config.toml
vocab_size = 8192
norm_eps = 1e-05
bias = "none"
extras = ["capped logits"]
beta1 = 0.95
decay_fraction = 0.745
final_lr_fraction = 0.0
Each number is 50 + 10 x the weight over its row's rms, rounded and kept within 0 to 99. Layers, rows and columns count from 0. The size before them is the row's rms in percent of the matrix's.

# layer 3 MLP gate, 576x384, rms 0.0613, rows 515-539, columns 192-287
097:45 38 52 57 50 55 51 63 52 44 46 52 63 40 52 45 46 47 63 40 36 52 61 63 31 45 53 31 41 44 74 44 50 65 60 53 48 56 52 48 63 43 56 54 41 54 60 47 64 50 45 51 62 45 49 53 53 48 51 45 53 38 48 47 30 40 49 43 53 49 58 60 41 68 36 39 42 53 18 46 59 58 52 40 48 45 61 41 49 52 44 45 49 52 58 44
101:56 55 72 60 56 53 50 55 43 52 47 60 27 50 51 52 46 33 60 44 46 40 50 47 28 41 56 60 53 57 48 58 42 74 35 54 62 53 41 51 58 66 46 74 59 49 46 57 52 46 72 67 52 64 65 62 45 38 61 46 54 41 55 48 53 53 35 45 55 43 36 41 39 69 43 51 53 48 61 55 31 58 33 55 48 52 30 49 51 37 46 49 47 46 42 22
104:48 44 73 39 59 49 46 57 64 50 39 54 58 59 34 57 44 71 45 50 65 51 37 71 50 68 45 64 55 60 48 60 22 53 63 48 38 38 52 38 49 56 37 50 45 61 44 55 52 52 36 38 62 35 65 36 66 57 61 44 58 58 32 33 56 48 50 64 45 29 33 46 45 51 50 67 65 53 67 50 61 50 57 53 41 53 63 63 40 64 52 52 51 46 53 43
100:46 44 28 39 59 60 64 59 53 49 51 56 28 29 58 44 53 34 49 36 23 40 75 53 38 39 62 49 48 57 55 64 57 34 52 53 53 58 47 63 43 40 62 59 62 60 27 72 43 70 49 54 44 66 62 45 54 48 40 48 32 62 81 50 44 57 44 44 50 36 44 40 42 50 58 40 53 48 55 47 47 53 54 70 37 51 54 63 31 63 56 63 43 56 41 44
101:69 56 33 34 23 79 51 53 54 62 49 60 55 62 55 56 52 47 44 47 55 50 52 38 58 60 60 51 65 55 37 34 39 51 48 62 43 44 38 56 49 37 39 59 52 47 38 61 51 39 47 40 55 44 51 62 48 66 48 57 64 37 44 47 58 55 51 68 39 67 30 49 66 42 46 48 65 53 52 36 44 49 53 53 48 42 73 39 51 48 61 48 42 62 58 49
110:53 49 52 50 58 39 38 53 49 47 65 46 33 54 40 45 43 47 49 67 50 75 53 40 47 49 46 53 47 51 63 65 58 47 70 51 48 35 51 36 53 51 43 47 66 68 46 39 47 26 45 45 45 48 56 45 37 58 62 37 43 52 41 49 52 51 79 55 39 32 66 51 65 60 52 67 50 53 57 46 38 35 53 54 39 45 55 59 52 61 59 36 59 50 54 47
104:51 63 51 39 50 61 47 50 27 34 41 49 42 52 40 53 48 42 55 53 62 47 59 54 59 67 60 65 39 56 37 43 69 52 53 47 52 62 36 48 59 40 60 39 58 59 66 46 41 47 42 36 35 52 55 60 64 55 41 43 36 47 51 53 40 61 47 54 75 50 27 55 52 44 65 49 52 26 37 65 31 37 60 55 44 46 54 42 54 55 50 53 67 32 28 47
102:62 36 41 53 69 67 66 60 56 42 54 59 49 74 48 59 46 61 52 47 44 44 57 56 46 45 59 42 63 49 52 44 56 35 46 51 41 54 55 42 51 53 54 53 55 54 64 50 52 86 45 48 14 41 42 44 50 50 55 56 34 55 44 65 40 52 61 54 38 58 41 37 45 59 45 65 39 32 56 56 42 59 47 50 47 53 58 58 68 51 49 41 43 52 75 46
126:57 53 56 40 56 45 47 53 51 45 60 57 68 45 48 50 58 52 41 37 43 49 42 34 45 49 31 68 44 55 51 50 51 52 36 46 63 53 58 72 61 32 57 54 51 41 58 53 42 83 71 49 29 51 31 30 64 68 42 59 53 53 43 59 58 36 46 37 49 36 52 45 45 52 46 62 56 54 56 63 65 57 41 44 59 61 46 60 19 54 53 76 66 57 52 49
102:70 55 67 65 64 45 59 61 53 54 44 31 68 52 37 68 64 51 38 61 48 59 56 56 41 42 58 62 49 38 51 42 44 61 56 55 48 54 48 45 51 53 44 50 54 48 43 54 26 57 30 35 65 58 47 50 53 47 54 42 34 69 32 53 62 48 54 43 71 36 44 38 40 58 45 57 75 43 54 52 38 49 42 44 45 38 46 58 45 62 36 53 37 53 32 45
101:38 39 44 45 46 60 49 61 51 58 44 59 34 70 44 54 47 62 57 36 60 75 56 44 52 56 29 59 56 56 57 53 46 56 39 42 52 52 50 51 57 62 46 52 54 71 33 45 55 66 39 46 60 35 56 48 55 33 46 55 43 51 61 46 52 55 45 70 42 46 66 58 61 60 60 61 48 42 37 59 41 51 49 31 49 40 57 48 36 79 57 54 54 57 42 58
097:58 45 35 31 66 46 40 46 52 57 45 66 56 54 54 48 43 46 52 44 58 63 55 43 48 44 51 55 49 52 56 42 59 46 47 55 48 52 52 51 40 49 64 52 32 42 35 70 50 61 39 46 41 37 57 46 46 42 59 46 52 42 51 60 32 51 58 55 40 51 54 41 31 27 56 33 59 50 69 44 57 51 77 40 49 37 64 39 58 41 63 51 55 54 63 45
100:53 60 76 54 50 39 51 39 49 85 46 63 56 68 51 54 56 51 54 64 65 47 51 41 31 55 38 47 54 49 47 74 46 41 51 56 62 46 59 32 40 45 46 44 62 71 48 49 49 32 61 49 44 45 65 68 56 51 55 56 68 34 45 38 55 54 43 43 42 38 55 40 50 47 40 67 45 45 59 49 33 51 74 51 34 48 40 57 43 45 37 52 48 39 76 24
096:56 62 56 46 40 69 46 49 36 58 76 63 57 40 58 25 52 24 52 46 51 42 49 46 51 46 57 37 54 47 34 42 51 52 40 37 55 42 63 47 67 44 53 44 51 57 62 52 46 50 45 45 43 34 76 49 59 47 50 57 59 48 51 59 51 49 43 51 69 52 59 46 52 71 52 56 33 51 52 65 40 51 53 50 51 48 36 43 57 40 60 56 67 46 62 43
102:40 47 53 41 46 57 41 72 41 44 40 52 67 44 45 27 45 55 68 42 39 43 39 59 36 37 64 25 56 48 57 53 51 52 48 42 66 37 70 41 29 56 61 43 74 51 51 47 38 53 64 42 38 58 58 58 40 42 39 42 35 48 38 59 52 69 27 60 59 57 47 41 60 43 50 56 28 45 48 35 42 57 68 41 61 49 48 52 49 60 56 70 56 48 46 56
102:65 56 34 72 23 39 54 57 27 36 49 38 52 59 45 51 52 45 37 43 52 43 47 65 56 58 49 52 70 58 55 59 36 61 34 41 61 35 47 48 63 52 56 60 57 58 54 50 50 59 51 54 48 51 50 58 53 46 46 47 50 55 39 56 58 61 49 39 57 51 61 67 38 41 43 40 59 52 61 65 39 36 60 53 47 37 35 63 47 47 42 61 55 41 33 36
101:61 52 43 52 40 42 52 35 62 59 55 26 47 53 67 47 54 41 46 44 60 47 64 42 53 55 39 44 33 37 52 54 48 51 47 49 39 54 63 55 53 46 51 55 47 54 61 48 50 43 42 47 41 54 61 58 50 49 49 35 49 40 57 54 48 42 47 35 42 52 48 57 48 53 56 50 46 60 52 43 51 55 21 36 53 40 40 39 49 37 62 43 40 56 47 48
092:42 46 40 69 36 37 50 70 41 44 54 47 61 41 55 45 53 52 48 37 52 43 54 59 43 48 52 29 60 59 65 48 58 56 45 42 48 54 68 47 40 48 42 59 53 39 57 54 53 52 38 42 42 50 33 48 40 53 38 39 61 23 33 53 54 44 44 43 36 50 49 54 65 40 57 64 45 40 53 38 28 45 41 56 50 62 57 52 30 52 41 61 54 31 43 37
103:64 61 57 44 68 40 28 64 59 59 46 45 48 59 57 47 55 57 57 51 56 62 54 44 46 73 40 56 61 67 45 40 42 52 46 70 60 45 59 36 37 41 55 58 33 60 34 36 50 68 41 45 54 40 52 35 54 53 55 45 41 40 50 50 56 58 46 38 63 39 45 29 44 45 35 65 53 69 60 58 59 53 51 45 45 50 56 44 43 58 46 64 48 49 33 40
103:49 54 60 47 59 48 68 43 46 48 62 44 50 32 55 52 46 69 40 47 31 46 55 44 47 49 64 42 55 50 61 37 59 48 64 50 44 50 54 46 47 54 47 41 73 41 60 69 58 49 29 47 47 31 50 52 45 51 36 37 68 44 46 32 42 58 55 41 39 28 54 42 45 64 48 53 46 59 57 40 54 45 49 57 42 73 48 57 47 70 52 67 53 46 52 36
106:72 52 39 26 73 52 44 40 48 45 48 48 49 54 46 62 56 61 42 38 38 50 43 57 62 43 56 65 67 47 47 38 54 60 32 56 49 61 56 52 62 61 54 47 54 55 46 63 54 52 40 65 62 57 47 36 55 51 52 48 53 65 59 51 56 46 64 43 40 46 59 52 47 56 53 43 58 52 51 37 49 44 56 51 32 28 62 57 56 43 63 47 38 67 62 47
098:50 56 61 47 60 53 47 52 43 59 44 55 58 31 39 51 55 58 57 40 47 60 63 61 53 57 60 52 45 56 64 39 37 73 62 51 53 37 44 58 42 51 63 43 46 51 40 44 48 55 60 49 61 53 45 39 42 51 49 56 47 53 62 58 44 58 39 61 62 47 54 67 58 30 63 54 46 60 58 49 75 49 46 42 39 67 64 51 49 69 62 41 43 57 44 55
105:38 50 52 54 49 56 40 55 52 54 52 49 59 57 55 40 43 56 45 71 47 48 45 41 44 49 51 44 46 47 50 46 56 49 70 53 37 49 54 47 32 26 34 43 50 62 43 27 38 47 57 31 40 64 47 47 66 54 47 40 53 43 43 47 58 55 35 46 40 51 44 43 59 37 43 63 58 35 68 54 59 50 45 47 50 38 44 43 51 53 70 69 45 66 55 36
103:43 51 44 33 49 38 37 63 41 60 64 57 42 36 49 64 50 40 55 44 60 50 40 57 56 57 45 51 42 49 50 48 42 40 52 45 37 26 57 53 42 61 53 56 48 45 41 44 36 49 59 49 59 37 40 57 61 61 42 59 62 40 35 47 59 46 71 57 66 30 67 54 48 27 63 48 38 42 46 48 43 45 56 54 47 40 36 48 63 54 45 52 43 35 58 44
097:52 60 44 44 46 45 46 45 31 56 54 33 49 51 57 39 50 46 43 38 53 53 47 45 36 40 58 57 47 44 66 56 36 54 61 33 38 65 40 55 33 61 37 51 56 56 33 67 46 39 37 46 53 37 55 53 54 54 66 55 70 50 61 59 48 47 46 50 32 57 43 43 52 39 58 46 67 73 30 54 43 42 45 51 37 47 55 54 49 71 50 40 72 38 59 61
# layer 3 MLP up, 576x384, rms 0.0591, rows 515-538, columns 192-287
097:47 35 30 61 60 62 56 49 50 42 29 50 36 57 44 47 65 47 47 63 63 49 44 44 46 71 58 67 59 44 38 48 51 36 43 36 34 51 44 65 36 44 38 51 66 44 55 50 58 50 46 63 44 40 54 43 42 51 41 45 51 49 55 70 40 62 56 63 53 49 34 57 44 51 51 40 69 48 60 90 59 40 46 64 69 63 46 46 43 43 56 38 50 55 52 45
095:50 64 39 52 54 40 53 58 52 45 36 53 36 49 52 50 39 56 34 56 50 42 48 43 54 45 76 50 58 60 38 56 42 67 53 22 66 48 48 52 44 46 51 37 49 59 60 59 34 42 57 70 45 65 54 56 51 46 56 39 40 43 67 39 72 59 40 41 56 53 41 31 41 37 54 47 57 53 48 49 52 57 63 52 38 50 47 51 46 51 46 32 70 66 65 34
097:64 59 56 65 55 39 27 44 52 57 66 41 58 40 67 51 39 42 31 58 47 59 36 47 38 62 43 49 64 33 50 52 66 37 43 37 56 56 56 25 73 73 53 48 49 38 45 49 42 57 51 44 67 49 52 64 52 47 44 50 41 48 49 55 44 46 37 55 46 47 66 57 48 57 51 45 42 45 63 48 43 30 61 55 57 46 48 52 57 32 48 49 48 40 54 41
098:32 41 39 33 55 39 66 60 65 36 67 56 32 48 58 47 47 59 70 42 52 44 56 56 71 47 58 55 62 58 58 54 46 53 23 60 38 46 67 30 57 69 52 47 46 34 58 35 34 46 54 34 49 44 48 31 61 51 49 54 64 54 44 59 50 65 59 41 33 33 45 42 56 35 43 59 48 38 45 27 45 47 48 55 50 41 57 58 61 46 40 35 36 41 53 35
101:61 58 52 51 41 47 36 51 50 43 37 48 60 55 43 58 70 64 56 42 36 43 57 60 48 61 64 73 60 36 46 45 46 53 57 69 42 53 44 41 40 66 53 59 40 52 38 51 57 51 68 46 54 64 62 36 75 37 55 44 46 44 54 43 46 46 43 58 71 70 34 43 56 63 49 47 51 53 43 50 37 50 66 41 40 41 55 49 56 40 57 57 58 51 41 58
109:47 58 38 41 25 53 58 35 36 39 52 37 49 52 57 61 48 54 52 54 49 45 53 56 60 45 52 41 35 62 35 50 58 41 54 60 52 48 39 53 47 44 56 73 40 52 46 47 49 50 34 52 63 73 35 62 60 50 55 54 42 56 63 52 26 56 46 38 50 53 50 45 58 58 47 49 44 59 51 44 53 57 50 53 53 60 33 56 48 46 52 44 52 55 45 51
096:44 47 44 52 38 68 43 47 50 40 58 76 56 44 69 31 67 35 51 54 43 68 59 45 72 45 57 55 53 53 52 53 63 40 61 38 57 64 52 50 66 67 43 43 43 46 58 35 47 57 50 42 51 51 35 46 38 51 43 57 45 43 58 55 39 53 47 58 58 61 58 56 62 63 51 50 68 46 49 50 27 60 47 46 62 66 58 39 74 58 59 56 62 56 35 48
099:55 45 41 69 31 32 46 53 47 45 31 47 54 49 68 29 44 51 71 54 46 54 57 39 26 57 49 52 45 45 44 58 29 55 53 50 44 47 44 62 61 52 41 47 41 51 52 39 40 37 49 41 44 68 68 48 56 45 62 50 62 69 38 30 36 47 57 54 50 41 46 53 50 43 51 51 59 58 48 46 50 37 47 48 31 47 50 55 42 53 36 38 58 54 35 58
142:61 40 63 62 52 43 62 49 67 33 61 56 67 35 32 53 51 58 51 46 39 45 50 43 41 44 44 60 42 45 59 46 47 61 53 43 50 60 72 56 56 37 65 53 43 44 47 49 53 46 56 40 28 58 36 50 46 51 39 44 43 41 43 61 53 47 57 65 42 46 48 51 37 70 44 37 53 30 64 46 69 55 50 65 37 58 51 59 43 65 34 53 60 66 40 41
101:33 62 63 46 54 61 47 40 60 69 44 52 45 56 60 47 49 53 54 45 42 64 40 48 46 57 41 50 44 67 50 53 52 46 58 50 49 63 67 36 59 63 58 60 44 77 60 39 52 45 43 37 44 46 57 30 53 45 57 46 48 62 57 63 45 39 65 64 51 55 47 31 51 55 45 32 45 48 38 51 43 56 56 49 53 50 48 32 56 57 65 57 55 44 38 66
102:51 43 47 48 56 53 55 56 56 64 58 45 37 58 36 41 49 61 36 45 53 53 51 31 56 43 61 57 29 49 66 39 40 60 41 46 48 65 42 59 43 47 51 47 49 42 36 52 61 53 31 75 74 58 68 56 52 58 57 28 38 53 46 44 54 75 36 19 50 58 50 43 45 55 48 43 44 42 44 55 53 52 45 57 52 44 41 51 53 63 59 42 45 29 50 32
095:39 32 45 50 71 54 61 62 47 72 61 45 57 49 48 62 46 38 36 50 46 54 59 57 43 50 39 50 38 45 45 44 47 50 60 46 49 72 41 53 44 37 53 58 60 46 61 64 60 48 48 43 37 58 51 43 64 32 69 50 56 59 54 52 43 50 62 37 73 43 54 40 47 40 44 74 38 50 59 52 36 51 62 32 60 46 40 57 62 59 51 64 41 44 48 58
107:38 69 74 46 53 52 50 35 44 51 42 61 43 49 49 52 52 50 45 58 49 53 50 57 52 63 36 50 44 59 52 47 45 53 43 58 57 42 60 35 48 54 65 23 54 49 45 35 34 28 49 49 75 55 50 66 47 52 41 66 40 57 45 52 63 54 46 62 50 55 80 48 49 38 47 60 58 21 33 50 51 56 61 49 34 66 45 46 55 43 44 45 56 67 34 53
100:41 59 53 50 47 49 49 28 37 44 47 53 30 36 26 60 35 62 31 41 55 42 74 52 40 31 68 54 53 61 55 56 48 33 52 58 53 54 52 38 53 57 43 55 35 56 41 57 64 48 52 61 62 57 44 67 37 47 52 55 42 43 64 46 50 49 48 62 58 57 37 58 57 34 42 46 52 61 47 66 61 39 61 48 52 29 51 45 56 43 49 47 62 51 39 24
103:43 57 41 42 42 57 40 28 52 37 35 61 44 34 44 58 40 61 49 48 46 64 54 59 52 61 50 49 57 39 63 56 66 39 62 49 61 45 45 30 44 55 50 37 41 57 48 56 40 49 43 65 61 50 54 37 64 58 65 44 49 49 34 55 45 37 47 58 71 45 49 47 65 55 52 48 64 57 50 44 32 48 58 57 42 55 56 53 46 60 70 50 29 35 21 62
109:49 43 43 47 59 61 63 47 47 39 32 47 52 53 61 45 61 30 60 58 70 64 42 50 50 50 52 46 58 37 54 41 64 65 54 59 55 54 65 47 44 58 43 57 57 54 54 69 47 43 52 60 52 28 66 51 55 54 33 61 50 43 46 47 36 49 51 52 36 45 42 60 49 44 67 60 46 56 38 46 35 64 54 49 52 57 46 46 42 30 59 46 40 40 40 57
102:55 38 42 42 43 61 70 65 68 42 66 45 49 48 42 45 64 47 36 41 40 64 60 31 55 59 50 55 48 54 41 39 28 56 32 68 62 59 48 52 67 41 51 57 50 64 58 33 58 57 52 60 47 53 49 67 64 51 50 53 43 71 54 40 53 54 52 63 58 68 34 57 43 60 57 71 47 67 44 37 71 57 42 60 52 42 53 49 38 49 46 51 44 53 54 47
091:36 51 52 36 54 39 35 53 52 62 63 58 55 48 46 47 65 39 55 43 47 51 55 37 46 50 43 53 60 62 49 41 45 52 42 57 53 56 44 50 51 46 65 57 39 69 51 48 44 55 48 46 33 24 69 42 57 65 53 69 52 68 52 52 37 58 54 54 54 51 48 59 43 36 48 31 43 64 40 33 52 45 53 52 73 58 55 54 64 41 68 43 43 66 57 59
104:62 53 51 77 54 60 56 43 61 62 55 40 51 58 64 56 60 39 63 38 69 42 35 50 52 38 38 42 45 39 64 45 37 53 59 34 30 32 57 44 65 55 59 51 37 58 73 52 35 42 33 48 40 52 60 30 52 52 50 30 58 55 58 40 45 41 48 47 46 81 54 43 56 32 44 50 68 73 51 49 63 41 41 54 49 61 39 41 35 62 33 50 48 49 43 52
104:55 40 40 34 42 50 66 42 29 42 56 66 64 39 63 58 47 51 57 48 61 41 45 49 73 59 51 48 45 50 49 30 47 51 56 27 51 57 54 53 54 48 58 54 48 52 62 36 54 58 58 41 47 45 42 63 55 71 54 66 43 45 72 35 46 46 40 44 56 49 47 57 38 54 46 36 48 26 65 47 30 31 48 55 66 38 45 45 53 46 36 37 39 62 54 49
111:50 55 56 50 55 49 47 63 42 50 48 33 49 54 81 46 63 64 44 46 49 51 49 54 33 50 46 69 79 64 56 57 53 54 62 56 33 47 52 57 56 32 53 63 59 55 43 51 21 58 59 60 66 34 42 67 48 44 44 58 50 62 64 47 58 43 59 43 56 46 55 77 59 65 46 55 67 38 56 45 55 42 39 39 55 48 67 44 68 53 56 64 40 65 46 62
101:61 45 37 64 48 25 57 37 63 60 53 48 50 66 49 37 47 36 64 45 68 48 56 41 50 44 38 49 48 45 45 36 47 61 42 66 60 59 74 42 51 56 60 54 50 48 42 47 67 52 45 53 52 54 42 44 67 64 63 43 54 39 61 51 62 33 56 43 46 49 41 49 61 62 59 39 42 47 50 58 41 38 48 47 59 46 28 65 55 49 39 62 42 47 68 43
107:34 59 40 43 50 58 33 46 32 47 47 56 52 54 60 46 49 52 67 36 66 45 50 65 44 33 55 35 55 57 58 51 65 34 42 47 49 31 25 37 51 52 53 45 38 58 58 46 59 46 34 40 54 43 59 53 37 52 47 33 42 38 45 38 43 49 55 55 49 65 43 39 45 47 32 54 59 44 44 54 58 58 67 60 43 59 58 38 67 29 54 53 55 47 52 42
102:55 62 58 68 59 44 45 58 65 57 71 40 56 55 61 57 43 52 64 49 69 50 36 35 56 35 61 51 63 49 49 58 43 42 62 48 36 41 53 39 36 58 59 43 43 50 68 60 45 43 40 54 58 52 54 44 45 52 38 45 32 51 35 47 41 52 37 40 37 61 42 52 51 45 60 56 61 54 35 52 50 65 66 51 44 57 41 49 56 55 49 52 50 47 53 43
# layer 3 MLP down (transposed), 576x384, rms 0.0445, rows 515-538, columns 192-287
100:48 55 30 32 48 45 44 47 49 58 38 42 60 48 44 51 47 45 50 45 46 62 40 58 39 51 60 39 41 53 47 25 47 43 57 64 44 67 51 46 51 69 33 60 36 61 46 55 53 61 56 52 62 29 60 36 51 40 50 45 55 48 39 55 55 49 59 53 42 58 47 52 45 41 50 44 59 61 34 58 46 48 63 41 58 57 40 49 52 55 53 48 41 51 50 35
096:48 28 58 52 48 45 55 42 61 60 46 44 73 46 39 35 45 58 61 42 60 57 63 48 55 43 49 54 51 36 42 31 40 39 51 56 50 64 60 55 46 45 52 28 46 61 47 55 41 45 34 37 57 52 46 46 36 47 46 47 55 46 49 55 59 45 45 53 50 71 54 46 56 47 36 46 46 41 51 41 59 36 59 34 23 36 49 67 60 44 58 45 39 59 39 59
101:50 56 40 48 60 65 35 28 39 51 60 47 51 38 39 41 52 34 45 37 45 54 47 36 43 58 59 46 54 36 65 52 28 36 29 50 50 59 46 48 60 54 33 46 60 52 55 47 53 37 56 48 42 46 54 47 30 62 39 58 61 47 60 52 43 65 58 45 43 50 55 67 53 69 52 39 60 46 48 36 75 40 46 32 61 43 44 51 47 46 35 56 55 35 39 65
099:60 47 49 46 38 72 49 63 52 43 53 60 54 37 56 28 36 52 51 45 55 46 57 67 66 55 55 43 52 41 51 56 44 58 44 63 42 49 64 57 60 58 59 48 49 49 60 32 46 53 50 65 52 36 60 70 76 45 31 64 55 59 64 61 42 56 41 60 40 67 56 44 53 63 49 40 65 60 52 39 46 51 53 43 65 47 41 45 43 47 42 67 54 33 45 48
096:51 66 66 42 53 58 48 53 36 62 68 66 35 49 47 57 52 35 33 55 55 43 61 43 44 51 49 66 53 57 58 40 47 57 50 47 53 49 48 53 57 43 35 37 40 52 43 55 49 76 62 50 56 57 68 52 28 61 33 51 60 49 66 57 27 62 57 52 39 22 62 47 52 39 68 43 36 57 63 47 60 49 69 48 65 56 53 41 40 40 56 43 66 45 49 52
112:51 46 35 47 52 47 43 45 32 50 54 45 57 59 40 59 43 55 48 29 52 29 61 35 49 51 56 51 52 59 65 53 41 53 61 50 56 58 52 55 49 64 61 39 50 53 44 37 31 62 39 62 62 34 32 67 60 55 48 56 50 58 48 54 52 61 49 40 51 48 40 51 42 40 56 69 56 62 51 57 52 52 50 52 60 55 58 43 56 70 50 61 55 67 44 59
098:48 59 55 58 51 48 13 58 48 35 38 56 56 41 60 60 52 51 55 70 43 50 30 49 37 56 53 59 64 49 49 42 70 46 61 37 42 49 40 55 45 50 45 52 47 51 58 47 46 47 43 45 26 70 57 46 36 45 40 61 44 41 48 73 41 55 49 63 66 33 48 60 50 49 53 46 52 59 36 59 37 39 50 56 52 54 46 52 55 42 48 53 58 53 33 49
105:43 42 37 48 74 47 55 52 44 59 62 43 35 59 35 59 62 44 56 46 48 54 39 50 70 54 64 56 55 66 46 51 48 46 52 38 62 45 48 39 47 53 51 40 42 61 31 45 47 48 59 57 61 69 38 84 45 57 53 47 64 43 50 54 62 56 30 50 54 25 43 44 56 47 61 55 45 51 60 50 42 66 55 54 62 58 54 54 37 57 31 41 45 37 65 55
122:52 53 56 46 61 41 50 70 65 63 56 49 46 41 25 49 72 49 45 52 30 52 29 42 51 40 44 47 41 37 77 37 61 53 63 29 56 50 51 54 57 47 59 66 36 45 53 69 56 67 66 17 51 59 32 52 63 36 37 50 49 43 37 33 52 52 47 54 49 37 37 36 29 30 46 36 66 51 45 49 55 36 50 56 47 61 57 40 37 56 47 61 58 59 47 48
101:64 67 46 42 53 48 60 54 47 47 54 40 51 47 43 54 44 58 50 61 59 45 44 46 45 45 55 47 55 56 43 61 50 51 65 52 40 55 48 63 71 71 50 52 62 38 35 51 53 36 55 62 52 38 49 47 58 48 49 34 55 52 54 49 38 64 51 54 51 59 36 53 47 51 52 58 66 46 55 51 43 37 44 62 32 59 66 47 35 46 45 57 38 46 34 36
096:58 56 48 45 59 42 46 67 39 46 55 36 46 42 48 71 54 31 54 69 59 46 38 47 58 51 52 65 72 45 39 47 49 47 46 38 46 53 47 48 59 58 42 46 28 34 73 58 53 19 52 52 46 72 58 63 45 37 50 45 57 42 42 58 51 37 42 48 55 33 47 44 41 41 30 47 30 42 57 60 68 53 41 58 63 64 52 64 50 41 39 64 49 55 55 57
097:56 82 62 53 66 56 63 43 35 39 61 36 75 47 56 44 51 46 59 56 51 51 46 50 54 50 44 47 56 14 76 56 61 54 50 51 32 50 44 38 63 72 59 40 38 65 48 40 43 37 43 45 53 35 50 48 58 36 54 55 61 51 69 53 61 44 51 49 68 57 51 55 52 54 60 58 81 55 66 56 52 32 54 54 58 50 40 58 45 34 49 50 48 48 37 44
105:56 58 59 71 58 45 69 71 37 65 37 50 47 58 48 72 57 49 47 52 54 69 54 24 57 59 31 50 30 49 56 42 59 66 64 31 38 41 60 51 45 56 43 50 50 54 56 43 60 39 48 66 47 43 47 62 37 43 53 38 58 56 63 48 58 61 48 62 55 33 42 59 36 37 43 47 32 48 70 53 48 58 56 52 48 64 62 45 60 51 48 56 58 43 50 50
100:48 90 51 54 73 50 51 36 46 46 38 41 40 59 30 38 52 48 33 41 45 41 58 43 31 70 50 49 56 54 40 63 49 48 42 64 64 44 22 53 34 42 44 54 39 52 60 32 57 47 54 46 40 31 58 53 56 52 37 45 58 52 56 45 54 44 58 57 50 44 54 53 62 35 50 44 49 63 31 58 40 55 61 50 49 58 47 57 31 45 54 42 32 49 58 42
103:58 38 70 61 58 53 51 48 58 50 46 59 55 61 56 42 61 42 69 59 57 45 38 65 51 49 46 19 47 46 50 50 42 46 53 60 44 50 62 54 59 50 37 51 49 65 37 55 52 51 57 34 67 61 50 55 60 34 43 53 64 49 40 62 55 38 49 49 68 30 40 31 50 35 58 44 44 51 59 58 47 56 41 70 60 36 59 29 39 67 52 66 58 36 18 57
101:53 45 58 43 72 43 18 48 46 43 60 46 44 37 63 39 26 49 50 44 45 47 31 34 40 59 54 52 62 38 48 42 45 51 41 42 60 45 44 54 48 42 66 49 41 55 35 50 44 64 52 55 63 49 58 55 44 48 74 63 41 47 55 66 54 58 65 52 53 73 71 49 55 52 43 46 60 57 42 34 40 61 54 59 60 42 59 61 48 45 54 72 71 56 49 45
099:39 48 52 47 54 46 41 43 50 64 55 58 44 63 67 60 57 57 66 40 13 50 51 53 34 38 72 30 58 38 44 50 55 50 46 30 52 59 65 66 47 47 44 48 46 43 49 48 54 44 49 46 43 23 65 34 63 51 55 38 53 52 46 56 57 28 44 60 47 55 56 37 49 58 54 60 67 35 56 64 40 64 49 54 38 57 42 42 48 48 37 44 62 49 62 53
092:46 59 43 38 61 54 71 33 58 57 39 62 58 54 58 52 45 62 37 61 47 36 52 34 46 68 85 57 45 52 47 48 47 36 49 45 45 34 39 41 53 48 58 53 47 45 53 71 40 55 39 58 54 33 51 61 61 41 42 63 61 56 54 54 45 57 71 68 58 64 60 53 34 50 66 60 46 46 43 35 42 44 50 46 46 44 43 63 50 68 49 58 39 70 45 41
102:44 51 48 24 50 64 67 23 47 59 63 50 59 59 51 50 42 46 50 54 55 48 44 47 53 59 53 70 45 58 65 29 29 57 44 53 28 45 64 51 67 48 48 21 50 71 46 40 59 65 46 45 55 72 44 58 60 41 35 36 47 42 50 51 52 58 55 49 52 34 57 57 51 45 59 54 40 62 48 48 43 33 54 53 48 43 60 37 73 74 58 56 59 62 51 61
100:32 52 29 58 51 35 39 52 44 58 36 52 48 55 59 48 50 49 75 47 45 40 22 67 46 47 54 54 53 40 50 51 55 57 50 54 34 51 64 51 52 38 32 49 51 65 51 33 60 48 44 64 38 45 33 48 66 32 54 49 44 58 54 49 34 38 46 56 50 82 38 50 45 59 37 50 54 63 41 66 56 68 47 74 45 51 56 54 52 59 31 61 45 56 36 49
099:37 51 50 57 52 31 49 63 37 58 46 65 62 47 57 30 58 30 46 50 40 48 55 38 46 51 60 57 44 46 44 59 50 67 51 53 53 54 57 35 48 30 25 47 40 70 63 47 41 60 52 43 33 72 62 43 30 53 30 59 62 35 32 47 42 51 62 45 62 36 44 66 41 43 46 57 54 50 52 44 56 50 50 48 61 45 44 55 45 53 55 45 62 56 43 48
105:39 43 45 56 52 41 51 48 56 54 50 30 62 49 40 44 39 47 36 50 34 64 57 45 49 56 63 57 49 57 44 52 71 42 52 57 66 53 59 42 54 53 54 53 35 47 69 33 53 50 39 55 67 69 59 76 37 55 46 55 53 52 47 41 63 64 41 52 53 46 42 46 60 39 43 47 56 69 54 58 53 49 21 52 52 54 73 52 54 40 44 52 53 58 58 41
105:49 48 49 49 37 27 35 58 56 50 52 54 36 47 48 45 60 54 40 44 62 58 46 28 41 58 58 48 47 58 35 57 49 61 56 67 42 72 53 54 42 42 37 46 50 51 58 46 55 40 45 45 44 75 46 49 56 46 60 62 48 41 52 54 50 60 44 56 49 45 53 55 57 39 37 65 57 43 53 56 35 52 65 38 35 49 32 62 53 41 48 45 63 53 53 51
104:53 50 41 59 46 48 64 57 54 55 39 47 42 50 47 53 63 41 44 41 69 38 44 55 58 43 51 63 55 52 43 55 33 42 34 36 44 51 46 44 57 50 51 46 46 50 78 73 49 32 45 49 50 93 55 65 48 66 61 53 43 54 45 36 63 63 49 39 53 28 60 31 51 55 49 38 46 56 35 54 47 62 59 36 45 67 31 54 63 54 50 37 35 45 54 52